Part of a small language model's weights.
Architecture: LayerNorm before each block, rotary positions, no biases in attention or MLP, untied embeddings.
Training: a variant of Adam for these matrices, 154M tokens.
Each number is 128 + 24 x the weight over its row's rms, rounded and kept within 0 to 255. Layers, rows and columns count from 0. The size above them is the row's rms in percent of the matrix's.

# layer 3 MLP up, 512x128, rms 0.154, rows 337-349, columns 0-127
size [ 48  46 120  42 133 142 144  54 132 117 118 118 122]
[[134 145 164 103 149 142  93 100 122 106 133  92 127  97 145 156 123 128 120 107 137 125  98 165 170 154  74 101 144  97 106 133 150 149 123 140  84 100 101  91 144 182 127 106 106 119 180 142 139 119 124 172  96 125 149 122 139 118 130 136 117 112 156 120 140 134 122 164 109 109 117 162 105 148 124 166 173 109 108 100 137 130 135  97  62 158 116 115 143 116 143 119 147 126 181 178 147 157 124 100 109 157 163 155 147 123 136 138 156 133 127 132 122 127  91 168 149 114 118 107 136  99 157 135 111 104 122 123]
 [113 117 136 144 176 128  82 148 100 116 158 104 154  91 129 100 112 132 125 105 134 159 157 139 151 132 100  64 110  77 147 127  99 118 119 149 109 106 102  92 158 147 122 127 140 108 159 142  98 136 149 135 135 140 142 127 136 155  90 128 117 156 111  79  81 136 148 146 130 116 120 168 130 144 134 120 149  79 100 145 107 170 139 126 114 147 108 109 104 165 144 123 130  88 154 158 155 144 132 103 145 138 115  79  98 108 155 105 154  76 137  93 122 147 108 113 159 145 112 112 105 119 121 160 156 161 139 132]
 [117 168 159 141 119 135 117 123 117  88 147 124 113 129 101 110 111 157 110 141 105  83 132 136 132 162 152 131 116 142 158 154 117 162 133 162  67 173  95  85 147 122  92 127 159 130 145 128 120  95 131 141  86 115 134 104 166 137 150  99 138 147 178 127 108 140 103 124 126  85 126 182 148 165 127 119 145 128 107 126  87 139 137  99 111 169 108  90  88 126 145 170 160 113 171 110 121 126 168  87 105 131 100 146 106 109 123 131 146 126 114 106 147 134 136 125 142 142 131 100  92 110 110 120  82 140 138 146]
 [105 151 167 111 130 158  89 118 120 144 116  85 160 108 128 147 119 132 136 140 105 121 144 121 131 126 126  93 142 119 150 127 170 105 138 125  99 107 134  71 138 126 107  95  86 130 153 159 146 123 128 163 148 157 165 142 108 141 124 141 152 107 150 122 104 160 156 118 100 109 116 140  79 114 117 170 137 102  96 150 128 170 128 118 128 113 125 119 151 111 116 163 157 112 155 118 114 167 183 111  96 160 166 167 137 115 121 156 160 116 132 140 110 170  95 141 179  90 115 105 142  96 147 158 102 164 136 145]
 [167 154 133 157 130 124  88 129 126 148 138  86 115 135 110 185 147 122 127  71  84 135  73 139 176 106 138 132 128 109  99 161 150 146 135 178 106 128 115  93 135 132 144 106 153 139 106 118  94 117 131 156  96 167 106 113 119 138 122 116 152 111 109 136 100 100 113 175  95 102 123 126 113 139 154 120 111 147 121 129 168 137 128 142 109 119  86 162 126 168  73 121 150 144 171 119 123 156 115 125 126 120 149 136 118 120 131 105 135 122 119 132 101 157 152 137 136 161 145  82 123 122 110 110 143 135 113 199]
 [125 122 126 148 132 147 137 133  71 122 133 144 161 125 139 124 160 102 143 146 116 112 110 133 127 136 109 114 118 138 122 165 119 126 123 120 144 112  93 113 119 139  64 123 130 108 167 132 148 104 183 134 132 131 135 149 166 122 103 165  86 129 113  68 106 170 107 123 109 112 159 127 134 147 147 175 158 117 116  98 167 142  96 135 120 147 127 136 131 134 180 181 109 106 136 129 120 117 163  97 166 177 160 109  96  98 142 146 105 110 177  91 136 118 120 109 119 127 103  97 182 112 157 122 130 152 137 138]
 [ 91 150 150 133 127  99 110 118 135 116 156 100 183 116 140 127 102 133 131 122 133  94 162 115 105  99 114 125 122  92 136 149 131 133 113 113 117 118 114 129 117 176 148 126 155  86 116 121 152 150 133 135 141 119 140 143 180 155 140 127 139 102 143  57 132 145 128 140 114 102 139 152 102 171 177 131 132  85  94 122 124 143 130  72  79 125 146 106 148 139 162 147 150 135 136 117 142 124 111 165 110 189 141 113 142 128 146  95 128 106  95 146 116 104 127 111 147 144 102  82 140 107 191  87 137 123 143 108]
 [123 105 135 135 130 143 132 148 107 128 149  90 158  72 105 161 107 129 118 115 107 140 144 121 166 103 124  80 130  94  99 120 159 128 125  93 112 121 105  99 128 108 109 102 128 128 172 109 135 106 113 162  97 136 122 107 133 182  89 102 131 164 112  75 110 149 118 169 159  81 111 131 109 154 140 131 169 134 124 118 122 148 137 112 117 119  77 149 138 135 132  91 164 129 127 160 134 105 117 126  98 171 153 125  97 102 132 162 121 116 153 111 126 121  89 126 137 121 118  69 142 140 175 170 146 162 127 114]
 [107 134 153 131 154 122  83 142  98 109 165 130 149 139 120 131 102 133 147 122 102 161 147 140 118 114 118 126 110 105  86 109 170 134 128 106 143 145 116 128 140 133 119 102 150 152 113  96 152 133 144 150 128 107 139 135 121 124  79 143 138 136 126 144  81 140 105 131 148 138 108  92 120 151 199 121 142  94 150 130 124 137 122  91 125 147  91 135 154 169 197 148 130 114 136 175 152 148 115  96 129 129 138 168 104 149 124 148 132 101  84  87  76 170 151 131 156 137 145 132 115  96  98 115 106 176 140  88]
 [ 84 119 125 121 138 153 119 127 107 157 137 105 154  81 115 125 116 176 129 129 123  73 169  75 131 103 114 111 158 140 119 142 125 116  89 140 153 115 113 126 126 144 132 143  86 129 134 126  85 138 102 156 152 143 155 151 165 133 158 130  77  83 146 119 139 111 149 127 123 118 182 137 152 153 130 145 105 127 117  88 165 106 115  92 138 114 143 121  98 136 120 155 152 116 122 155 112 131 157 139  92 162 162  55 130 130 164 116 118 138 147 116 139 126 122 181 140  96 147 147  89 166 136 115 130 139 132 136]
 [157 101 144 117 158 115 110 125 128 159 124  62 123 116 126 153  85 122 146 153  86 116 119 106 161 142  84 136 110 119 156 102 154 157 135  69  64 147 121 129 136 108 123 103 130 143 124 106 157 106 100 106 127 115 130 106 133 149 146 131 151 122 105 121 109 149 137 115 114 116 149 116 123 122  93 180 145 141 121 112 109 141 103 112 132 116 140 133  84 154 152 126  96  83 122 108 124 111 190 101 156 149 131  94 154  98 125 127 138 123 116  96 153 131 129 166 144 120 164  89 108 131 137 173 130 177 139 164]
 [ 94 114 151  97 136 122  70 160 131 127 147  89 147 139 133 102  84 135 104 151 107 153 101 148 133 129 130 139 161 140 100 122 163 141 156  97 146 158 112 123 137  69 147 116 118 138 121  73 137 140 142 145  96 144 127 105 148 139 118  96 162 125 108 123 115 107  86 116 130 116 176 158 147 117  99 163 124 153 111 136 113 100 134  81 121 118 141 117 157 137 179 105  87 104 146 136 125 140 140 135  99 141 119  87 107  89 140 110 119 127 127 103 104 114 155 186 160 142 156 101 135 139 116 106 145 175 160 122]
 [127 181 122 143 111 141 129 112 161  99 112 139 101 131  98 157 147 120 108 119 161 174 114 146 126 111 136 155 107 155 108 153 136 138  95 144  80 101  88 102 133 106 114 136 126 136 136 131 111 135 134 143 109 134 128 129 127 169 107 103 128 121 114 137  64 121 168 172 128  91  80 152  99 167 157 137 138  96 121 145 148 113 101 124  72 131 122 130 137 169 148 153 135 133 145 125 175 155 140 135 108 110 139 113  81  90 143 119 155 111 162 156 146 134 104  93 124 158 134 123 109 111 148 105  57 116 125 113]]
# layer 3 MLP down (transposed), 512x128, rms 0.134, rows 337-348, columns 0-127
size [ 33  27 132  23 132 139 152  43 131 117 128 127]
[[143 116  71 168 133 105 164 130 114 112 118 147 134 151  96 137 111 155 119 138 147 125 133 141 147 121 126 149 103 149 135 146 127  90 173 122 110 145 121 118 157 122  97 156 118 161 120 139 137 101 142 154 149 104  92 141 181 134 141  97 144 140 142 128 127 102 152 137 120 123 151 113 117 122 125 147  99 143 100  83 118 138 140 175 145 144 166 173 123 125 136 140 115 115 100 107 114 128 133 158 153 110 102  56 103 131 135 147 117 157 107 110 132 148 181 116  80 114 132 125  76 103  98  92 111 158 192 100]
 [192  92 148 126 136 129 140 165 147 109 117 148 109 156 102 131  85 138 111 129 116 117 160 138 123  92 202 136  84 171 123 140 120 152 168 138 152 121 122 137 119 111 156  91  81 184 113 116 119 123  86 145 136 154 102 135 123 159 133  95 114 113 106 158 130 116 104 145 131 121 143 148 140 133  66 133 146 115 126 110 160 111 107 157 130 153 138 165  93 137 102 130 149 105 157 109 133 108 135 116 155 108  92 167 113  87 135 134 112 146 101 156 139 102 117 125 136 130 159 111 119 140 145 105 112 158 164 131]
 [114  78 131 110 128  85 119 157 124 149 106 127 110 161 124 132 165 100 116 147 153 170 136 117 124 139 127 135 106 135 140 116 118 130 127 115 129 135 122 140 120 149  75 176 140 105 169 150 130 137 129 100 146 112 124 120  96 120 148 116 137 132 121 133 188 150 116 126 120 120 158 145 177 120  89 132 108 133 133 154 103 105 155  74 112 126 136 125  74 136 125 131 129  81 104 127 113  77 120 128 156 112 152 117 129 180 143  75 169 174 113 143 140 152 133 141 149 130  92 146 111 107  71 170 109 148 121 168]
 [ 88 152 119 123 100 129 130 145 111  83 137  98 138 140 130 153 100 150 133 111 177 102 130 102 138 133 136 104 127 179 114 133 106 141 144 158 162 103 106 122 151 131 151 126  91 106  94 127 127 162 122 137 147 140 155 167  77 135 123 135 120 136 126 123 114 159  99 123  90  96 148 140 136 100  89 162 110 146 127 144 138 149 112 131 142 155 147 157 129 179 115 141 162 143 132 148 144 121 132  80 126 160 138 117  92 128  80 177 106 141 149 148 145  72 126 147 127 177 136 127 102 101 178 112 138 104  80 147]
 [103  97 105 102 144 156 150 144 143 153 128 108 151 130  97 190 133  79  90 135 166 122 124 101 136 161 129 130 108  92 126 128 112 155  99 150  64 147 151 136  84 107 129 139 120 136 100 148 131 130 159  91 125 171 102  89 118  82 121 128 145 159  93 160 121 136 133 122 175 134 137 121 122 124  76 147 155 163 155 134 164 139 161 116 121 154 126  82 106 109 136 146  98 112 103 108 132 107 108 182 166 116 130 119 128 118 156 100 148 144 152 132 107 125 156 131 112 161 114 121 119 141 127 136 131 114 145  98]
 [ 96 149 120 122 139  88 173 124 134 113 155 136 143 156  99 101 156 101 144 130 144 100 128 150 140 114 131 170  95 137 123 165  86 132 184 135 152 101 129 106 103 123 119 142 124 113 153 133 149 113 104 101 116  93 125 146 154 144  67 120  77 157 154 161 143 155 168 141  87 126 115 107 138 143 136 109 135 129 146 138 167 112 111 100 134 118 137 140 121 116  95 192 123 113 160 135 123  70  95 155 137 147 135 143 148 116 144 153 164 126  98  98 143 138  98 122 137 137 117 149 115 126 153 109 134  91  79  92]
 [132  99 164 143  73 114 162 135 133 136 119 138  84 128 115 121 111 150 103 116 135 129 158 127 107  96 152 141 125 135 132 137 142  80 111  79 166 120 160 128 147 120 131 128 125 113 109 128  77 150  90 111 190 151 135  89 155 177 117 147 140 135 129 137 135 178 161 135 138 111 125 140 111 127 117  71 114 108 115 155 122 138 152  89 146 121 163 122 140 160 139 146  78 129 136 132  71 135 135  96 122 117 105 126  77 145 126 138 141 103 113 126 153 108 101 139  92 153 169 137 127 118 176 104 141 128 151 141]
 [109 146  59 126 148 103 141 155 136 134 109 124 128 185 111 109 158 101 113  46 156 138 100 161 140 134 100 172 131 163 162 129  99 133 152 108 124 160 159 123 137 109 160 150 117 156 115 129 149 135 140 108 108 111 157 162 155 118 184 131 166 162 114 156 136 107 144 120 160 144 127 120 145 113 129 108 120 173 133 132 110 112 183 106 137 100 160 117 131 110 124 151 111 123  94 110 134 116 125 129 143 115 149 131 140 141 124 112 149 106 139 120  98  89  98 110  73 144  98 119 124 126 104  90 119 134 115 117]
 [127 121 149 138  98  61 138 121 165  77 122 127  84 120 100 142 138 144 125 161 178 136 134 146 101 145 181 161 130 129 145  94 133 142 122 158  74 189 114 119  86 115 148 118 144 133 129 120 119 147 102 122 141 113 185 108 150 144 147 141 117 154 166 137 129 149 101 137  72 127  60 154 111 157 102 122 126 107 166 151 132 135 100 150 117 159 120 121 119 125 132 107 142 144 133  97 134 143 117 117 109 128  83 123 136 153  87 134 101 141 101 135 169 135 139 120 131 122 108 148 143 128 107 151 127 114 127 102]
 [141 125 126 158 133 112 130 129 116 124 110 126  87 153 145 123 128 109 124 129 139 151 156 116 138 179  98 131 106 103 138 175 115 114 107  90 109 124 160 220 130  92 148 143 133 124 123 127 147 129 118 105 129 126  73 136 106  81  68 127 135 161 145 166 145 126 170 123 128  70 107 132 126 127 126 160 131 170 150 148 115 154 104 133 117 116 110 100 138 100 114 155 111 144 140 135 136 120 114 163 130  60 120 163 148 117 143 100 147 112 101 110 107 126 106 123 116 127 109  89 151 159 106 145 123 116 166 147]
 [130 137 151 134 102  86 140 159 136 148 137 122  97 144  93  95 114 147 131 172 105  91  98 136  97 112 118 152 122 139 196 129 133  90  88 114 177 165 168 160 152 106 103 161 112 121 104 115 120 139 133 142 156 154 106 122 140 150 111 131 117 125 115 168 122 131 151 129 128 132 162 141 123 149 142 137 130 147  89  94 126 129 135 113 140 145 123 169 160  77 107 138  63 177 124 142 111 100 140 127  95 115 186 124 135 110 133 108  81 115 133 144 129 145 132 102 128 115 123 109  97 154 137  90 158 102 130 133]
 [144 118 125 137 115 128 176 178 129  97 146 108  69 147 151  85 124 140 138 179 111 119 145 126 154 157 158 141 138 100 126 136 122 109 134  99 122 128 148 102 114 138 117 125 158  85 116 126 176 145  88 120 133 121 124 156 150 172 128 133 124 145 123 142  89 118 138 131 143 164 150 133 114 116 161 104  96 123 142  84 141 131 116 149 142 102  74 148 136  96 136 133  58 149 125 113 128 103 146 174 107 113 130 123  97 143 112 119 159 139 133 100 110 141 168  63 118  92 118 133 163 117 105 158 153 120 109 128]]